config = dict(
    num_hidden_layers=16,
    head_dim=32,
    intermediate_size=1024,
    norm_place='pre',
    qk_norm=True,
    parallel_block=False,
    lr_mult_o=1.57,
    warmup_steps=0,
    decay_fraction=1.0,
    doc_mask=True,
    max_steps=5385,
    dataset='wikipedia_en',
)
Each number is 128 + 24 x the weight over its row's rms, rounded and kept within 0 to 255. Layers, rows and columns count from 0. Numbers have three digits each. The size before them is the row's rms in percent of the matrix's.

# gate: layer 7 MLP gate, 1024x384, rms 0.136, rows 779-795, columns 256-383
# up: layer 7 MLP up, 1024x384, rms 0.147, rows 779-794, columns 256-383
# down: layer 7 MLP down (transposed), 1024x384, rms 0.107, rows 779-794, columns 256-383
gate779 096:117177152168142099101103091093113111142104108139144087143119136160142108128122122156153134180135122154138167155105117094096135138142109158139125098158134138126145127081114114125120068100137131142164143116160166167130111117144140096113135122137143151148132155123118121147091079138079127104114129141110130130114126128113125106119127081101144106127186112129155104151120121100173125139068
up779 101:107142110139137095112103144114120120082146124160099107142103103159175135149143131154150172149086124149152168160102137109132146160163155105160145134116166135107145126118129161151161114178090152160138110167170134137077125137122096102140104105102132127146113145115116134114110109096135085120087048167104090135114121122112147122139110083091119100116192078131144104145106102098143113133072
down779 101:121095073158167105096109138105133143174103142123183161134129124144129117103117094127111150129102066155168132108186102118115107116138143128139133116139101097109147139110120092157133123121136159188140116133129153121172168136140110127134149132112172128146149137083140108149104086117100175095125149119122121129174137149121142140117110142084149154139127105151089141115078097156118153101099
gate780 099:117104145136162139131153126126122152106134117142122139155149154107133089123159122204121124124098177114099128136116150070125108113113134135109074114152107138133120175144123143081140153094122148116133136121112116154153161128115106093137125133152124146119137087113170106110126138141101115123171162117151116144140129088149102123153128145090118128096145106125152116132130087108082129158127
up780 104:116089129140133089082125118171142097187108101138114100113129104090155098162149173126138128157126121138177130174130134097159088096149142174066117151111120169117207130145148151114146163104148074132122115109075119102116170145096093132135104137120098125086120103134132105153151123154128109100177124132118134116075094128138153121102112119121116102121114122121103149083158144197080114145110
down780 104:115064113099139124108165127193119150136082113130115110161166114148130083130117164118161067127140129148097150123149154151092108147131075138111120144124147149153161130136130117135167148135130126143134143101155120135140113068108137093117152134131129146135167094143109121127110129139137159163133149150156099155179133141132196114115130082089131142158122140118126137141147154114170150123111
gate781 104:142097096113100138090085107084171135122115092117131157118125105123139113131127129140145125137096090126142127129106131152126176140088152151169100144106133121108129087130132147084118137127148115131121125143145128123150138140102111144104136108145159096133133111141101088122109138082131102126132128129138178094114124130144114127168120144091108102152110134128127120141111153122155116165105
up781 098:129069128130137144143146126084122109149127113085150121142159137124146115118123117098171141149101163153131151110138106151103133127113125064112172131141059132144146135093146175100124126108176085120097110080099125130124112119118117164137122158132134132110111114151107154139136150122177151139140134110101118158099140127145131103139153152088099139130127117137136146169127131153096136116136
down781 100:165127174132137109149153136157129152106134130140109131109147103111120156112152101113136154127140165138135150162147107118112096129095100146145142132141118108136130125133137112056119072139117152101133101137093114127121111121129148182143155130084101147142103076170118099197185127145119139139102119134089148131111133122140178141098110108101123144127105137095077120117126120146120151144166
gate782 109:134145170100140086138079141157127178134125121177155152114092165105094174134106123174136101169167148170120118153088132125097136076134116127120073111094105136107099159094093151109127182085120100163134162138082125174112086105107138122118135134174124161121101103180121128160148101121153120124120149117128113165152131099174151129138089124114142142141099104144161118150120128140101147105150
up782 108:109134112131166109114126145121099185130118092137119141116105112147130166130127134139113096118160112103115144127117171146137139120124111133126145115143081111102113153143129112129170105093084097133125102131099110134136091117181127120092080134142122069134139138117123156136124138106129138150138136122107143173175132116168132126154117123100164130137130136114171151159077175161167130101124
down782 102:164131106124168130112129078130079127156127113079121128122197130096125125098103172128127154118118158150095126120144093102124120129133144146105123121173135139095142148099092162130137126130126110113118130120130127168143101146119111112110138135107093127103134159190106130107121110088100087112099104119150142133135142090123175113134107110114184167149172143129104109158104146160116141138125
gate783 103:110121127157129101156142123086143116112137135089145131119112132192151127141147103145131093097154135112118142150151168091108133135127128123139132180152131153104154107069124130113117113147136168124125116101102172122157125155114115134136107134124132171089164141104154136164142136100129083127164127112123102124136149119101126130120123144132140123120120164138139113134104142129132118137139
up783 097:108088104167168117140101143127127135126119117084158118126119122191085146127147169141154109134129137139108122124121160129138158142151116163154141110094119167108135129131122121141138127100097095124128117115096126103115161108128119102141093167139143159149158056079092108080125139066116105152121083145124134117150118118123116122135126162136138143128142106165156147128109102144103061130138
down783 102:096148130123125123096156107105103102158142108142143085110123108148163138099140158123146169129090098077141103137125167131139140139108121132085109107137138112171170108133116126105074195125088137148089150151128108145105088119132135107131132111117099101064110107123146093094083115079138143173170091105132106143126123121097098143171096181120172136147112134123114149103140112107112101099101
gate784 112:090121067141145124139132154163108119096099125142166165151156103144112120140138128115111074122118129139118148147097090147156110093173110119158133116079155130139131118111170121160124133126122109113169133123176081139109121126139144125091101128124125130121125117135132103148085084136121162097089174114149106148095166126134161131164189155120117112135160107092113140081139157103125144095098
up784 111:161118149160122133080106135071149116156111129132159139135139102122173167107153139143092101110112167132136124085159106096105145114134130124174144113137138123113100123102116161125175130175112127110116100085129132105161132137114120186119115141067120144151106178110095141107152089122158151125182086119067132166169076084111148152101111093131114165162105124145149137138138134124120159153117
down784 109:143127097153157124107143104148164144153125106135109159134151091138157111120163098119146149165158098155179109139138142118146086152131156137154136121136106069155127134097113116113166124139125148201128128128148175152154136101165130106151130132117085109140151120107148199131098096091122166117116158124117100174136111129189121138078127150154088141163111139107098148132106109143165151148086
gate785 096:157137139142090170118116104128102155119101123096145129176161138110131128115165149129130098134114168089136146137127104157132118132135125113146107113123123064133107135108124147112145105103096145115139143132121178144113144126155158109119160158132164123113115102120137107172147134159133072098098116135105107113105089160106139096131117167131136096127094146129079174116148117087128149093120
up785 091:152170127114109134097106176131125118147096101089152147136138162085164106141130108137146139085093120158101176123157112162132155074157115110110132163142171120106137127135121146135122102106119148108118127151078165119122117109111088154123143130136193096088137164140107118151145115158166141147174186105115113142150137149105150136147111108113121155137132131158151091133095161144065128125157
down785 095:124117114084120165090125097117105104123158120118164136137138139133126132107145114119119143145116139109114130098131106154116116171154142100060115181136117134095160133113115102113108150116121140085106186086133120191134164112123114168135129170130090089142135141115155127112110141154185088109112152146149139147116157077130144085161129147153124134113123156139085132106081117113121103113147
gate786 102:114097134120132098108170105154115120113131143103113116148139134125109169135156137143093137139112159196128111138129161068132086137142109117133173108110103153171116159115121134184106144148105132104097138101130112139092149137114132119134128125126146153111144136134114095144153090119118160144094126124130140136183087124174126118111140150151112118104107099134101125120111107131076113078131
up786 103:094123164122121066170165115149121110088096154153148111112175141114127131141155108122148098137145142155123149134126155155142120148131140137133130132137103154119098116141139145156099123125128104141119112165096120131151076155122159122153116175113118135122100133090119100110183145113114119102178100107098126168110137167139125097125115124136141163139138100151103127094130139104086146108132
down786 104:132150165106112123132079108146132092132122150106153109104134105119177120164145151111138137125143145145124146110095149115112126147119127104149138162121082104133097112111146072115155143135129129138151127153096103092127123152084150112173112122117137167107140142098115121128145129173116184147119132122075167165130115150176090124104124135176125189098121112150126113103164127139095159098121
gate787 084:128105134132136163124097135123121136108117081137109148146158165106131139131142135113125141129122180147136145125118099110126111099127144131158130157132142180100150172123141118163108137129109121116136165140129153109132141145132104121117145121116134115117117117132189104101095167131081093118087105150095108115112115145135128150127137160089116083157125128130128105168150091154115085119101
up787 086:129157077124115120095121103109143126127172125108100133135108168114107147128129095130135122087117101108131151099105156112084156104124104143149062129179128135140137146115131119139105079128147132125147116113129147113175163157137115141147143118102140133103152130127097110182116158138112133129114128125117091111111090051129148131152112150116123161131096141156148168118153137124112145142137
down787 084:122125149104141133148182109150092150113103142151104131146138157127138168103126079098139149145143117143158085111124124149162116151116081147130175171090161116153130094123141140128149126126113132091112185107074102112132154087125137183151132121111151151091138141119175128158137123128112114132139103143105157140123118137144133109107097139130125125140149165160149142148129162154120173186158
gate788 116:159090157103139097188156101137101091128129104124063123109131120123107128109108178110170185149146185137135135144079119129140190111121129124131103077121090169088139101144144146139146083134133166110141092132108131139113097114098123123125136112180099148139104120134134121143113149111125096106122168134107156130146132117135107142131136175135131117131117077125156131120122169129071134121108
up788 115:122112078141117131171120165165082140116089165113107141115184103130112128123117129091145138125109146156133131150134089073098156095119107093091142117122104137120149113134117147107125153115110138082136072199139157158103135151155119100157095132156128167140138158131113086126143087113188145137135161131140190104148120126133135111108098164122124140145112123119116112134062139132145111128135
down788 107:127136146161178149142103154123128169115128148127087159158108081109106139131121076117082112158117134087126173117160143122106175136115141139122124110156102135110146150140129156119148097124121117167158082142136120138136145148167141142132100115129105146110158094150137111156106152155125145101154156140095154132149122107123106089088110153149100151109141196126124098103087144102121160126172
gate789 102:166176129141109148115123137151114149147126090099175153153114127114095141107097162116140090101159131084096118160104148123134144123130097099123159098128185161150137105116169145092086099136180119159117148146176144113136135125085105116141127117132136118119111130152097108101106126133138129113117162068124101149146130127164142142133121121107138109139127154134129134138113146162111073146089
up789 103:113117132142076121105185103135112126157171128160098148190146144121120170133110144126125178123099123150112089131157215131138113114128165126181160110124143136129142130111117135125094114107112100125111112183138135142146111099118107151125099071143112122100144121125150125122142111117117079131099116144121157155130115131134112123123135145131128141160150103148128151147142167156162112099123
down789 103:087150144129131138106148104092127112118175141142140140116138157141127137128146126120100140164168116152105138128156126152180088126138123159178078079114128101109123100132146138163109128146111096120116092141162170122132107131131092144133165080163135124110110107111121159117140140099134153153153141142107129086148157117125113101164105157142101132137141148176184141131158118171084121152168
gate790 102:105095091131095151125139138174115117096160152119131100127094135168136188157130164107152173103129187161128121137140092117127138137116126143136101096111157137122103118091190139111094130124172125077154172104127139151142135127151106103127174117118093169145143110128157127126143164120105133073146111091145157127160115137074118134165127139108144096132146124149159147138103109109130099098134
up790 106:182122128117110136144112160127119170084121120188144161149102132160116107125122089144117117168163115155123161139148154136138120134130136141135142127123101120150130138158084115103109094133089129119111141127162138151123154146100141136125151132119109162140139107098123201164113134155147149175144145126117126116094129097095131122102149117090142133102115072116129105079150142203151135119127
down790 103:115099137120094082131095119083143145119125135117157110101160143139129114115119109149121165117112106132121173131115126105143129129128127133125185132130084115106082108162137066118126118158091109126127174148120156108126198165122128118119150113137119125174132121125166154101113108115109086120133111148092172106104115167125110098107146140161142131136099068152170080126111117123161117077174
gate791 100:113187140115143132141129141099088108168116085125102092111133128116117134143147112129124178097136090140079085127138129159113135111115132140094096157116118101128141164144131152124100147170085111099114107155148176145137096111114143130099171127166135147117103129148158109161086106129102140125094138123159101128137139143144109101096126090132098140159160117122164131131122152104115142111106
up791 105:152139131093102111150110113158100110123166104126145131122156112116158083130139101167158165173139163079103123136115121161121137105121173082142177130115126111145140158168152112157166114122117136153102160151142097118121117111141082128121110138142107129144133091125110119131167187156166108147134120131094097104109123108131142154151132107123132156135117142084103165136114127157087105133068
down791 110:112141135167165113156144143127118113123104083125117143097096151115133131143109147157146146131112089123105112163156110130119179130164132130177162129121125148117139120157137092152144209166123104129122155165096153158135131167109079143136101125144129106118120172116129110141105122152150087114150145120113097119153147136120122130156153102122145150137119122098138118170144132126110160107136
gate792 097:118106112152132136135128154112113135144101146144133124096128110143094154095074117133159117098134109121120128120126131144098089134115144102095150111102129117123147148091187136117114093106141135135095139152132136075167111065130133152111172157165156143127105116090086123073130210128108127181155110112102156139132132167122122121075117142142135107121084154113160105086136117120157131132155
up792 097:121144118114142125126116098101157136147109116127100125166076154100161131104150126137131146120145147155137091101101122105088125093116096085130129086135123155172106075107137105116110127085118168140143121077094132129155137164112181129158105112137126122135123136140111164154160129103128137131110163146154134097096119118101080132164085132130179115130186112103089137136124125081129088160132
down792 094:131154087101133131083109087093144126117115167170117150142120098107131094081120090126129126137138136128126085111116103146134101169130134142119124077164124056113122108137128126135122141117135124144097112150109144120123152108099112144121150226141129138121172167102129108098165092129142113122134114090167135123136117138139105094131106138157102128082152129133082162111139098132139130158091
gate793 107:107115112089152137117109150134115162097116154096109154106124111141153160149121140139165131140135126119101189144141073121144143118081130095174160153112143132128094110096147141141122083099130127136127151155125151158134146167097093096122112089094132137170152163154137162129120123155162169151118128150149139135166136108128161114124129162142102123142138099132110127121110175097126131102160
up793 104:150119123116112078130141108156111104134122165099132155155153117123118085137092100102086163088140101159095110108144152155144148152155138147139118126102148147131181133149098144151128144087093120124128073136132149097116140162120122098155110165147114168098135143189166150100151127124118131180091142156116155129153166136161116127115138146127105104177133097129131147146111095112085105117153
down793 110:120166118104110137147116138144121129144177099125118121137082134152136102133129139133116174150132122128126129117088153147129100099183193148124084129117181128089105127128102165129129161074110100125139135177128151134145144080163123135106142127132123120114139156131147151132146131144133164136115130066122120120146165132101139085105127128138127104137118119119157096130115097086142158134115
gate794 107:174104142114098101133103153101123143135143145131103125130103145155134095095124152147096130093113172145105128079146134119130125115088138093116114139114114153098124124114153131108102119122119078104166105141114154110107113183124129125151146161138116094131083125100163112133136141094146100163102170122123151124094100129149076118117110094109039094136127131078102146169158133147149136125113
up794 101:173154134146129136121133119159102135167113116113113100138138139081129113098107122125093104126131107134112086133142115089154139067092142164085114160161110146126137132139153108106118119134146126107110112112125162130133128137146157160140092132119123094092134109063162137193114124135166157107188131121177127153111133133146095164160136144134135125121099124126110110160072099137110131131113
down794 108:130153137128105156117140117118165172105138097104126145099160135089130087095177129142121116092118112137107129081142138126170111171139141112155156090086121107168118115134152130098104121107169133141142120117123109144134083133142151156081136147164125096143121142086177129119118098167157123126139158101117130155110114130126130151116144112148132103107132084135169109098103140185161117121097
gate795 105:124172166152140205129165145111129155136098164137121146144108139099091147159110166132063182120070095124124130122122092135128140123109113123142102154112137093115098138138137166115161120101147134135155141089106143164083146119102147060143109102113095095144134103133139124126119154117147128172151141119139128131106138135141105108092099091181122135092118138140139117128101109107148115127132